python train.py --n_layer=15 --d_model=96 --n_head=3 --n_kv_head=3 --head_dim=32 --d_mlp=512 --vocab_size=8192 --activation="squared_leaky_relu" --norm="rmsnorm" --norm_place="pre" --norm_eps=1e-06 --positions="rope" --rope_base=10000.0 --rope_fraction=1.0 --qk_norm=true --attn_scale=0.416 --bias="none" --tie_embeddings="early" --parallel_block=false --extras=["some layers without attention", "local attention windows", "shifted keys", "value embeddings", "hashed n-gram embeddings", "a smear gate", "learned residual scales", "capped logits"] --init="orth" --init_std_qkv=0.027 --init_std_o=0.00493 --init_std_up=0.027 --init_std_down=0.00493 --optimizer="adam_variant" --lr=0.00282 --lr_mult_qkv=0.4 --lr_mult_o=1.41 --beta1=0.95 --beta2=0.98 --lr_head=0.0117 --warmup_steps=334 --schedule="wsd" --decay_fraction=0.911 --decay_shape="linear" --final_lr_fraction=0.1 --batch_tokens=8192 --seq_len=512 --doc_mask=true --train_tokens=86700000 --steps=10584 --dataset="wikipedia_en"
Each number is 500 + 25 x the weight over its row's rms, rounded and kept within 0 to 999. Layers, rows and columns count from 0. Numbers have three digits each. The size before them is the row's rms in percent of the matrix's.

# layer 5 attention value, 96x96, rms 0.0562, rows 0-33, columns 0-47
099:498470480554516494530480504513484509527466518510491454519496441506502512482497506516472445487517506502472513422497529500490567506484490488492506
085:517508491507508517485512482511488529501460495477499546530492545513510487543530517525504485476501508586444488509464509504557536498467489509504526
111:532514486416506505503559548496471484464556494511515494491511550503493495485534479494515474461499467512483456501478456520430500474499493503501493
110:499496530439538497501522557488532505440500539467511509450489504464503546448484473501556525493501470439501476488523492520466549515513525511512518
100:526504509499522460504492460487482480541485539472515500474511482476527517479477461471509555512506522443482541491482486476434433523537508486496492
107:535482515475489493537522531513423495459503505479480485550539516484498530547483456488519519537521489503487497523515475532460496454502473507493472
117:586526484503470525516508554506486497501449505465490494495504501496483567524520459498500499501518489489473488475502479506450509517489463469513493
086:467498502513515497540514496515524513503496508510528512525479449540511456524488459485495547479489499497519530468501485488513480442529527480485525
107:450476490479514485490485501509496535470499482491520501505500495517537490473504545520482428483459503531484513572488510523515502500513530509501541
101:507539518448490526493498525509518480487532521488527555512499529505486458525508459483547506493515490524522488494461463485517507513525518506514540
099:487462500431509456512524477497466494490561528504498454486530485494527488475476489480522483521505501503465527508481491490498528527540519549475506
087:488514541480518490506530571499492493505507524535509527527504526473510512511458527536493543523518514529538506512460509500541498547532476518496466
102:568521500490507515517534525506539535460478505468490508492500527455492574483494473507506560522473470480518498503485484513450527516471482516514486
097:486458543456520460501498530495469509449490492490508498493502506499498530482486491519519467475510504498492507530531483501469518454472500476487500
096:478502488541481501502435483469553499547449491489492533485512453520497531545445507478505492496562558497509506526548476530535516452509496480486515
076:461472526511498478465505474500512516484494491509493485456506527481495448460491492489524467502509468494518470464508504489541575495448509509494486
097:512533489495526585498538540523543503511471487534502563495485536513491529486501504520468522478491484452533479466503521480460489498448470495520497
092:533523470518511447513457491523473513505460499523509508477494482493473521502512448497553499492519502534498479468486502479496511441447503485499526
097:489473488479517498494546512518470502466539503487530455481457527501542511488519499513455536494440419502505507559443527476466444539530507500516505
116:495450516491502440508465532508428488502495500492494506474521471485502537495454501501498447542559521502453523501519496515480494523493497506483486
084:444492487516527552521547492502489467499529496517516496516489488553526493505467494502497538482497487447499469515497529489524521516463453515496484
108:494520501553461489506447422507526504512444512472498501511516447486491492498470485496511522501517509496558539483529514505527453511488500490503479
100:557481508429519461507510536489470511457517514460513465492512513485492518461494457501536499483516499510426479538484479512451548475510498502492505
095:507517512488528521505535518493550494490520533491504501474470526505472466499543424494527521487466413487519474479472474471527462519520497494510515
110:524523484433522490522538516495472485442524506467496496549498500499503478496540455497511494528451452525507485536483495521484473446506512494515512
105:482520475480530567515551514501510479450487504505515507516485508541491482508503466506537515447478466466545467535490465496512514472501471502518517
095:543502531507549520510505528515525491551504546485525492485472461439474537488475433506560524476503504449518494482498486497500482546515477501500483
107:528518505478517507502529479517481517547524539502515474500478504495508551521495455521503564502505479498539516474463508485500448503523500483493525
095:546499504461525514491579531483568493500506483502490510503508511493483480500577521496496532463458502501506479488473462509491530496511479521510498
118:504521500525505538521501518503556489535451489463514530507498471503485497516494463488516516426508538470492499487531469494485448498466487467507513
104:533536490544529563478476513502506509532485512517494525506484526521500484518513507515509508485504471522538501476478513476562454518469483505505516
117:472485475505498487484456478506496506507517473496509502532505459536507466493518519483504474471475509515495493477559491487491459464476500478480515
079:548512517500511540495516434490504497506515463499524539449532501517507474519509481487531500502489503483428506527462486499509513468474490508518452
091:514488476472532544519537528533478521486538519471488545514508536498487495477549511494507484500440506538491482452532455505509479501478480470535499
# layer 5 attention output (transposed), 96x96, rms 0.187, rows 0-33, columns 0-47
099:509513532546563512484490486480507492493504522501499570496491467464477496479508485531512519506498447494529538519471441514470499461466503541509505
108:505535472487483505487494514461478532484508513510563474522490471498525494508499460473495489503561492515512538514488438564497493518523477495497509
111:540510520465517530493504482597514508482444517496499493541495502503531521494502497475517472499494486514509502484520443493501494513481476526515486
099:481527439485523516567482497486533511512511554508512547496497484513539511514540495526479473486515496521500537518445512473501480469477458472479491
120:508475484503511505510485502468466494489518507528455493441476462498473490450497494557472504487579455495473464494507509451518514526496486528474503
109:484516545520515518462480479528479470499513484488476459512500524516474491485517478494511477503549525512525497502532455534512520566473518498462455
091:460514467505542467509469490489514489523502569506527525532502504527519516482502531543516516510566503520565537517494493472524557509568488468463490
102:508489528485485539462528480508515482540502517482536458512472535495442509563475529523542508487456507475466487526496531497511524504431490513490483
111:497499536475504494493508479533479508507519504521533560537485501479520514529497539485498505513483475465574511464480514532494510488482473467502486
116:504491504519510498499548544469512482539515495489516493472463502542532483513503453487521510512517529499537512525476478503508492473503515523515465
124:507538501520471495515521535492484492516527495495476513491490496474516491482549475530526551465563501441533503529458468513508525489465515524485497
115:539514537519483557482503512507518463501533495469493471474496525519457500544478499453529524492517511517466522491538480524477489517469526496474458
094:489463518506547550541453453498513495503523501511459526516479519500493512553506498518485554508467493478530521491507494542517528499541493513453508
117:474506519470508566501509469548507527520455542527516502516517475507515531453518478492461464509524477523459470499568493527508472513495503495515516
092:530515477497508496472495513490444507515520497514519524505514499513517477505538532497508480496525455519498500466523540466492454523550527477513527
107:497471470465509484506495520461496487497528552522465524500521452514505524491516462531526510510497532517513442474499531511506464501501470515518497
099:458485523512523530521452496551497546506540519483526460484503507508492515559541520497524498499453476535470523483503539542511498509506502499489494
100:454491515485495518504495507517480517529511528500547484490487488481457465542466447532496485481445497497473516526530502529514563507538472483486443
091:494501509480489509490490504490532496508478494545511491458515497525465486529473505493531529506425539515511503501541518432497544462481485496490526
095:460516470447496479466507469498482522511466542468492487498519485512514489457489470478474503450552444474518496517534520523502506481518456461448479
103:549517532458506516530493469498488489476488485503526523466512529471492515530503503501484460496517507495506546550494542518517500519528514493525508
114:500497521528548431524476496466481523468537482516480522483516514492517485441529481523469498534494492475491481508480512524477536446477546507490501
108:474509442499510510527516538461478439521504518488507501495513508532528460512504484519461499478559505478515539511507498483543518533494518471475482
098:517502516530519465500517470526505515471505534522476501515476490509522495440496483516494427455495491494480488544445464482486482467477482544493481
121:476485501501487534478524518555538520477460450491525490506502541502465486454533514484484494475501507515503525509524471509460524511480505533466507
110:520531484473513476525476484530474515485534519512515533480575496503532492447547456509454450488481472526504450527474503487504491511500519482514510
111:472505475483446504517515532501457495537491480499461491490491531524483497539498471505501466488526510506448495521473486472488515479499519494477480
111:477493532493484505491498510422492510536500500483499487461480431542480514480480479470519498498526492508468483507529502485496530507473499482496461
115:530489487495483513474486566450505513488506490457484523524485518498511492462458476458446505533490504541458484483525499486492483509486516528519564
098:502490466485502512511502514515465497501548496556522463475509509495502506516547503498484525498510483534497535466492571510503549508491522488526513
113:548508489507504509530505532489486479478507537476508487487511457515481475469483449478503516518558497498435500466472470501470530508514535492527473
094:500453489503446454481525522488519504498489468540500471528534493516502494521540492479521459528508511522511453492519490470485494487483481470505470
097:514522513505507460483523561524496515544529549488477524509498528481507469474511482523481540517521472525512518460527524510518504534519453486502514
090:498497557498476476522549483464507510489499457457528479501480477501481490467454487506507495451511437508463488482459554486502528504496507516532519
# layer 5 attention query, 96x96, rms 0.0563, rows 32-63, columns 0-47
058:486514481510514534494485503524536515481519518552483521494497515510487509484507551545445499502476492472450524501514495535521532529514484502478519
103:523515481529509538479458495524493517507462481521520552483514475521516541488457476511480465520451514461498523509526481520511528511509482466532521
083:455508533536469483547491489485478483524479489507484509449536518474500498532506520524516567472557515551504506473478530481496502534462523511469525
097:509554466487500526474492503486473486518483485499531537501535479525521554493498522489511507480514490504491500477491514486523515494466491424548490
085:480519490487502503481484481476524496507479443568529524476527464497511521468486508507495516534441466510518485489456494503552511539485467485527508
077:519487499516478439522500482490492488520493514473497512524492551500505492502519428494478504530488520506526505481510507528477449488574507526475495
097:529535481471506468494480482461518473519494491473503496519523503517483528466485494483492520507510516517541483582507529509500494516494521513526489
100:496478528502472438547505508480499460533509486480472504489514520502505494469488509489486491491492515512518515526502507462514462520499517528446526
084:526508496477514528514533484552502499499514492503511534507491533524474478516519496495487482498500467476474477452480466502522524515515526508524477
105:514490478498499522483524504521493530487513492504501484501518483545491511526483548485503471455465481492447498495473456493513529502479465476513547
109:484474483536525500501487527543476530472494502483528495542496494494519526535525526538478526466542517471486537475488525535471505479507470510496491
115:450491507515482542494519484499484498453492473547505523511490489484517501520503495521515494523511502514523494489516507457490517514463510490503485
160:478471536522487524528543506502473507526460499515487533458469477458466502483516489506498488517498528496501500486492511467492535501505495515436515
115:509496489500524486500508518508515501489491530480523508519513509532533511553492475524490527504475486504495541498477502523496484490530471464512505
110:458475485501479568497465498519536510423478522546495501505493507514459514485493484532469504522476467474458486491468472504517523520476484479534510
111:494506507516503495498481464464499484502486509508497521475498475520496450490458492454574516524523538523494492530533494437495524531492490523487528
138:498465519512442545528510520469490514465501487500465504532473507457451523518491513519475501539489490509499485463496523504528495496514512480481489
089:512523492509517507456584501499495497522513515464491487480503506472533490493529452527532493479441466529488519454443507501511522478537491505497467
106:499460516520515508558499555506527488500437468484472499491480507490471520455488532477470507467501530513480503499496501494481512498501456499464538
101:515536476521505483515484491485464416527481473504520512497467517526500506511536503457493559454479498524523465524515497513498464493509518508505523
111:490544476477520471468487472502546509567539514500503496493492512515517489455482477521477509512492503503539534506463511511552494510518491535502491
095:500473453504544537513511494508523492478496517485502498494491450552533477532504517486540492494499498470489508469545465513463487499482498515513546
090:543498512488498508475506494500528513523482501493535523493502488518482525503511508504464493475477529508481499481488505508497415478540483477511487
111:487472529517481524531511508480465460483459464511493539486481515520484560498493526483524513493517515533499470526537482488487482497499494448495550
091:488526495507510516508540455482492469501522511539533502517519484499475500491483472474540509487516511509501518483493472441466509483534505504515598
095:429480516524538527523497512500555534465505535509465498542494478491516511472514479525461487499454462462514472531504486509455478507511508498470473
084:490548481477503441490477498521453502510507500527519499487539489483530525509497443501480449509486530519499483483510513489491500506513504533487465
100:506510461474498509499537510478506454487479484502486494500507534544502533490501483500506534461493494453506459498500418489481464510496502508517506
084:482455494493523472508490526527493527517567464513481548499536522555505484499515514513498486477480486554449496506508489492527477510499514495463516
099:489449489525486520456498490507483469516496504529502474527501496515492463449531487502488438541497505483492488505499489459511512504528466542487512
101:461541517500531456499517522527509484529486514494499478474498563508475521484503483500496499498518492510517480528499502510481519504511488488513568
084:489544502504489513488493477483452433519531477528520509546458491477498461495519471498517550514514476552508472487486492499516536513486541482512511
# layer 5 attention key, 96x96, rms 0.0547, rows 32-63, columns 0-47
114:489480524482504433493479501485485488505508508469520495508485497482506474536532499481526541506503502548489489527495535492485466487511536563451478
107:478536465518537499474523471518484500531513494491528515487515487513531497469492478523498495434493495476487515499487510506504501490519472473554519
084:536442567521487515536472473478502521476507487517471510523486500495465490513501532496482498541507462498527475503498481525494477489526506523472475
099:491455507495479460492521498510497502508531534480494485494474522493530534528505498491472532439473500494466525516512504522468493507521461552479486
145:501475444504519503472503526545489522499525500504536509529491464501520547519481458493493464458467500452467520486503472499475512515481468503536513
099:485483470469499494546492499470485489462512490530483447527532506470463504476499519465539443499510450505463486477471447492542492548522519534472537
076:481471527483477497494483479499529513467491515520497500499486506527493478541495565521503484504520484506482536491556445498530502520553508513494529
118:499487538484486528535505507460526519500479473508464492513471505489447502489510489509507470533529463496520440476478489500524504517479481485498486
102:499559493491505530453525522498491456496501478530537512512479497487523504495550456500512523490493486545570487476495479463511435503518513500537538
155:515496488544513508458472514504475503492453496440542520497522500531504523516480480494499501480493504489485527477506487519473513483508470429544480
128:459479503514546497425477432522509516529492535525506513491534512566524481502494482527493508516499521517494555490526515501521505514514486499517478
120:513492510493510492475511495536488536523491526557503508479510512497504503519487489528482483526492517499536551492460500504500510491452493487537477
060:501529518473500550511524483515528502484513533528479478484449512505460504462525464461515486525495480457526502498485497469528459520508514549515531
105:505495512519529459491494488515474547493479531441526521502550501497509501524477523525466517498499547505481535525479524560490545471504487508496457
124:513525457522528517473519535551507499497488506516550514485495473512558496514491502520466485460473522467505526460488538515473536459485538496511518
126:538494517468494463557511537458496494474515500465462504539524527520458509473523532463507481476513511517474489531500478480478484494505509482502543
058:492483451467509496533470502488463481486523542501480444538523507482486512465487513484522518496518481509476487468499468523486503485453488506481525
098:508497489485496525455472500511484515476498507525534493514488502514504531536501464573460489482487490519531509502498542516451497489461501470533461
104:491481543512491503532534489487521512540486504486475520473516538487489430478505523530488483496514496528487530497488506440526501523559506520464528
088:488490499514509509442493502572491562478497485486554499523510486522522537508463512542502495506521516475497502550468501514511538493518508504509505
073:524475457505512530463504491494458502480514512498494490478488494467500541495526496468535479472530464514453467487483456528475496475495474490501494
076:495490474535470516495536516507520526536501486562540533486530517506454474486501500523491474509484513514493520447494507435473494477515553489520480
090:527460495489473474563549536506479490531530497484459438531527507493492511490505487487501491502499524431494468518510498505464494472484480517460512
083:487481478503537531487480487533523544480512487482541496522516503535540488495475473519527482492511483485460479498496451502521522512504476478524509
075:480438427486486500491496529543509506521539477513495480516500485468476486523506491489511557525500486504514495456514481521501481477491507568466509
079:479484507540491525520480492455482495456488534562452472504444514547501487507504471481502537506482531466513524510518542469449482460497459504485504
087:491486442479498493534518494530511499494543525507483466541505469493475525468500490490483507490463455480506513517527492548505520493517503503461555
087:483501514543473470515527445453449523541464469507483503514506564449525488479487524502479486507491499524516516469510496511487498482499505526486487
078:515527522519493519493487471512520525514504498536472486482518520543468509488490488509444473473501478507536530472493521502525506482447534521492481
091:517535490492487513497546488522483541490508471428542502537528456511494490502508489512479477471486490472462483486472500506483487526509543471532485
071:547486540500493514539510513492524526524485529505453503540501538493481455512532533519508501496494481505508497502494494539512527513514495522449482
114:470473531483466469518488524498480489528540484506495487496469489458541486481516533478512505537487491505523515523497529482487482548542536569464514